python train.py --n_layer=9 --d_model=64 --n_head=1 --n_kv_head=1 --head_dim=64 --d_mlp=192 --vocab_size=8192 --activation="swiglu" --norm="rmsnorm" --norm_place="pre" --norm_eps=1e-06 --positions="rope" --rope_base=10000.0 --rope_fraction=1.0 --qk_norm=false --attn_scale=0.125 --bias="none" --tie_embeddings=false --parallel_block=false --init="normal" --init_std_qkv=0.0743 --init_std_o=0.0743 --init_std_up=0.0743 --init_std_down=0.0 --optimizer="muon" --lr=0.00606 --lr_mult_qkv=0.4 --lr_mult_up=0.602 --beta1=0.9 --lr_head=0.00471 --grad_clip=1.0 --warmup_steps=200 --schedule="wsd" --decay_fraction=0.898 --decay_shape="linear" --final_lr_fraction=0.0 --batch_tokens=8192 --seq_len=1024 --doc_mask=true --train_tokens=102000000 --steps=12452 --dataset="wikipedia_en"
Each number is 128 + 24 x the weight over its row's rms, rounded and kept within 0 to 255. Layers, rows and columns count from 0. Numbers have three digits each. The size before them is the row's rms in percent of the matrix's.

# layer 2 attention output, 64x64, rms 0.1, rows 0-63, columns 0-63
100:154123170125137162151123147155101144136127101116120179150136099132110098128091156107134140130132185109134115106089106113115161128186124145112171122125145092120135118103122115162143123150102075
082:108128161093106131079098157107151129151121141115158170172156134131118114189115087138099168116105117109145121127119120110125149085119155112160148107131166152117117165113152151137152102127115128
099:147120146139075131107137105102133130154110109130128107123119072135115099202147108147157153139083151145136088131132144131119137133106152122133160172152123112168192126109133122108152125117135125
099:145144171097103126113183100116112155174122132122134114092135104113115138126157142107145155099115160141165134135108144123088165117184154098099135165125135119179163119140119122145119115145099132
097:160157142083122191144092169129185130134127144110116119138171155080121152168159132114111135131113126126124077125137138147167133100142150114137128147118149113153114175122141110123144128159122127
111:126139093144163132142132153102101108102129118091116139115140102114124136128145116143170089135107108094109167108106119142133083136185143090139071166102143127126129121091099112155118157115150161
118:122092080107147156120135173117120121096129108118113120164117144163120127165085125115086106115129115150110124103098104193125105138097141130129127143116126126095156099120160166155105100123087143
113:129156132133115101116135155117085168173121144125126100116117084117165122134115087133145147165100151144148145128130141107099118110147103128138117093112134104126185136118137123122115088178095186
084:131172089128154093122124110127122129164105169122085100109130147148153130099140144101141127121132087151127164155164139108149103171127140131140120114141115081157157141139159162072111129145106149
118:112145153117125058150116135126134128161126125154160130141096156115130132101121166127082117140124117127102106149139144109131135117121095135129150154165133114146146145111180082084147189138117169
115:088114102137156085110119139105128088156121101145118131176130119143173113111125086129107115151155116092124118126103096120121137165075151135140112159154130121129114135123180132101116163131179150
125:136083169112090137112159105148117099070114143127146111141122135144094127123120165159160143112102155116146139166128119111143118121113086175159122152135114104142110123112152148122124139064095111
097:141146128141136136130140113102115097138142090153155159178141124122095092102149062130095167168141139102127105089120109131134144127116103155125117147146112089130157165136105109114149116172147096
105:170132084128123133152147139097090133137132124139126095170142147145133138109090141082149139140145073139122123116107098136083146099127145090108103124109145168088099141126110149082118116114125088
097:141119110133115119172106128172133155157110109125120106115150112123131119121148198161106123148161147123099121140107181143084153082132128121138095134130167115140090097151124135127178151151119128
081:112164139142163098146096135132141148103119111152147100100104124126107171105167108094150101164145131134153125156142115125131105133154102125129135149114144164130183173127150152157187158149110124
095:121122078156127075109103115111137094153138137100101131107120128131158086134109126142110152163150157115107109121082130151124143155112114152136131178134102140128137119150195178103106121111144121
103:101125122096117125111119149135161100128130105135143146173141175096172098152118089105124159156103164085141158097147115146115111133152125195125117122122143137130113136131159126139078161132153125
102:085135175140094095105143096112087144130103133141137169123136154131118166116157081103159126127132147095125143131149090124132147133133109170102159118151107120154155149120112174103157157161133129
094:093076123121106125118113097147120105118145119100169140130105113130100157139112095136086077158122130140154123159107126145127151115139104127154117103065148165137127118086105149140136126135096179
088:145142162178114122135111111106161136113157099137122086126125122092144110097146074187123124118153155135161129180153108109130152090151109114106132124119132182139093125142113112132114142144147122
092:148154138103149224087115135127160110124130125112137126169146164104099157131159104120152175091158139172158139112137132092117155111153119133148146109129117130117117121124124137153146122136138139
106:132116092153100133090076119122181101123142156116133142077160142129119115160110076153106148092143105103124166117131113142170127130110120128144119149157119131134159153114129172125114123141129077
111:113183105122115071102157167081125136125100163140125157110152188105146161105131127131124100127122124131102161130121098127120110104112156114143154150087143144123150161115144172149146135131117112
095:131129087117091072129124115130150129144105093167125144147147170160125117148111146130095154133097108123110156117148142120093125097150094136139102150166135152146136082094129129074139162129098111
108:128102123102144153149141131095133095106120183122151116153092169106126131100085120105112163154094142114121103112121133141140188128129084154118125087100106117119111161114140123103145102108111169
087:103102150158118148146124130142105149138082104112152155107125137132137111056106114079146161123142160133143161134128122105142166151155150134097098105150135116157165156094140142114174145136132113
101:098161118151145121119131119115127114133160107159153161153112138127100141146155164154123134117123181152103147091106095142124164124129131094116161124134104155103097105192123154170128090106106112
111:089148087155180140146138132086121118133154132110168169153111139124133101157159143147102152138153100112089128096155100148157115175125147119110119102129130136099122163148133119097117129117158084
114:147106120122108144134110148201124157170132134168134110106123133177122172152119123115086131161102144146129095126127137119149133141118140145119172119123125088154137120079095068125108121139129114
076:145134117166101137103116122150108130132167104135128079134113069114151142127169128149152173090141107174149148154166141112139122138142145119096109128139132110132133170116128108084183146124112114
112:148128141120157119156119175145133154150124118128072123133120188178137123134101125149118115152135146128101081109094097108140149114123175142093145133128109112092085136120134110165149119119139084
094:139175125129135103128109127125124129112116109132068129219123141125167103137111131141143142148121172139128135158177118117134115148140127171111159145152127162128129098113142105081114154109109136
094:125133143124146106185102100145107142113133159128165118138103128132103142137125159137116136150154133161139146120177099139132144137121086131132159116144150153112188141107129089125190155168089121
106:126130080137102149134092123119110115119123101168167101089119132126096142153171136147119143170146118130137132165129173145160100120144109123167127169124162134159149177141108131145099115123174124
090:126131087138149151176087117124123085110088122116125177150157140127104085109108140109110093173108121096110177109148141166138123139155142132165134111108157117134113116115098121143136133152166136
093:128155111120155139153116159123120138149126118081094111156097221123127134101123078135090123149150110144124100160128129140128109126146125101107107137147145159099128154132137140124084142134102166
100:118132128132140152134158116124112159127117171099116096108179084143158152146169130113126102129165129114152073158148118155098123158125137136115120124112107182142121099136124171073120125129109108
095:123146152116129191152106116130169127132116141157169117145117107106113141128136142136136103120121142087108104135150131138124163106085127076143147136142133156111103129182103153152088108099121072
094:168181152151129148104143161099157147184124144110102136129131120098123112124099117126160131131119161115129120128083126089076112105160101103096177153144141124111145148109151146111108141132106107
099:088134078162143123125144127109102129138121083153152146118108145134095171146195139152131104155172123133118148173110115123149104148132123120129107145130165107154154173124102162135126146154145133
094:125135138100144179120180148113119136125108120089141148171086147106094126151157125208140129135140121161097137113142116125112118093090126136130118114121127112092147122128099129173159133156134146
093:159118103155137115138169140086176158091106128162092090115141100134111109173120145166121083140130157101116106157097160135108110148111109156122127132131153085159153109105117113120138138143117145
107:155176141108138183117121130133159142121088120104104154182157115124105099138137100152123106125115125068106158146161156137117090122158143138140127152135160106133126121102104132121104156145114081
089:130142092108155124138160094136195119135139124115180135121133128113098129168188180143115124148146114161118129109127108130109139154133135144146094129092131120161143111124140136109159179163119106
095:123154148095128158099172120129143127161148143103099165162115159109090153140160124147102117148138131138131123148135140119165091136121141137072116134133133107114111212133104102112128107159108117
107:114096127151170174103162181106121133142106130108135127154111101149147137134134107135117137113148137100141152163152130158108134118086133126105144128156133159116152116128136126193118068143173100
102:124099109122151109116129134121144146130123131171099119148121152170113205142125141092112121143109165109111166119095155152122149115113092117132159138125157099151111104113154107168127071149137152
103:119104148130096122106116128079113136100120113146088095138141153098134112139118122096166153090153184113126114114142128126147140129127181148123181137098149130126158126148123171161128148077149111
091:103145126184135130167149142119087130118144095150134130145171132154151114125123154151130074146136202126134166109111085125113103145162119131129117114129123116110088104128149100128090116120109102
105:111145086152127135147145122126139130123096102176146134139105084148182116132153091133122122148081102123140120152149176139063149150107153096129108091135147121122106137143093125125150090123132126
086:143181113157101083148122124098138188103116116143109179106150120099127126126105133117125108126136158129089107133086131133130149145158136096101133134133158146156163137109097139088152143146085117
105:113147158092159159125107116160126160145138151117156099131117082120109092124149112187089187125152111150149114119136094106147125141148139115123123093113136143135115128148127124079125173136100160
112:129143167124119169091128148097135133093117133120147146118125114110100118141139131149136170118118147100111149113084126171136134087166104157099177141118124113145091165144178150134176120125162118
076:174170089162128118158126130135120131098133120127139176138161103073160126067139136114112131133161113155116109162141124141125139121117092134147117132112138140155159121113096131089150129188112118
098:149125165144161119126123117150135133132156144095134122116168108133116124094152078072135145107126123073127094096164159129119135120141118142130089104140074146114139087158086118150138106127134103
132:114143097109168108112090133122157096159128171101121126151088082113184150140108111144127122119113131096108151137144131138112221120129133116130126126114110142120138103119126142159151104142108147
106:122131110104138089143164167142129118108121149118139160093089158097167135123113146133113093120131117136135101177089112153097151123125135166100151125108136109138152136130105163182131148142097178
086:130168120106135174140105123155144105136134082163138173134095103075131138118137144158161121161135124162141141126091098102132138088150076117124136122118146119142100143143091121143134138174147159
094:152138100196180111134140123090129099096175158100107127173144124130114135142159137127114102123146133138121123141156158154120086163094086136146167121138131117099137123125145098127150095132125147
106:149115124142150155140121143128155096091097111108082097152148117123136111117146120136150135115115152093147114172099145170103140126140113135117099178180130125168094100145152162127141141109125181
090:127120125147154112167093143087139078149111159108132105159178159110108111120144131097135149166123169095127088109152109113160158139103150110176119148141133142138158146123143121123163143100151132
093:088157099158141076108130126141100159108129118134145165133134143119154149103183109114140142123143130116080113129150124109145111177125162152147110097092125126137135116130103179097126177097126126
090:166126122193154106129172141127152140141161146123109112134131148110124125139152126122127138105124155146117099118111103159107111169068156121096203122139151092148144102144128110141108152123143138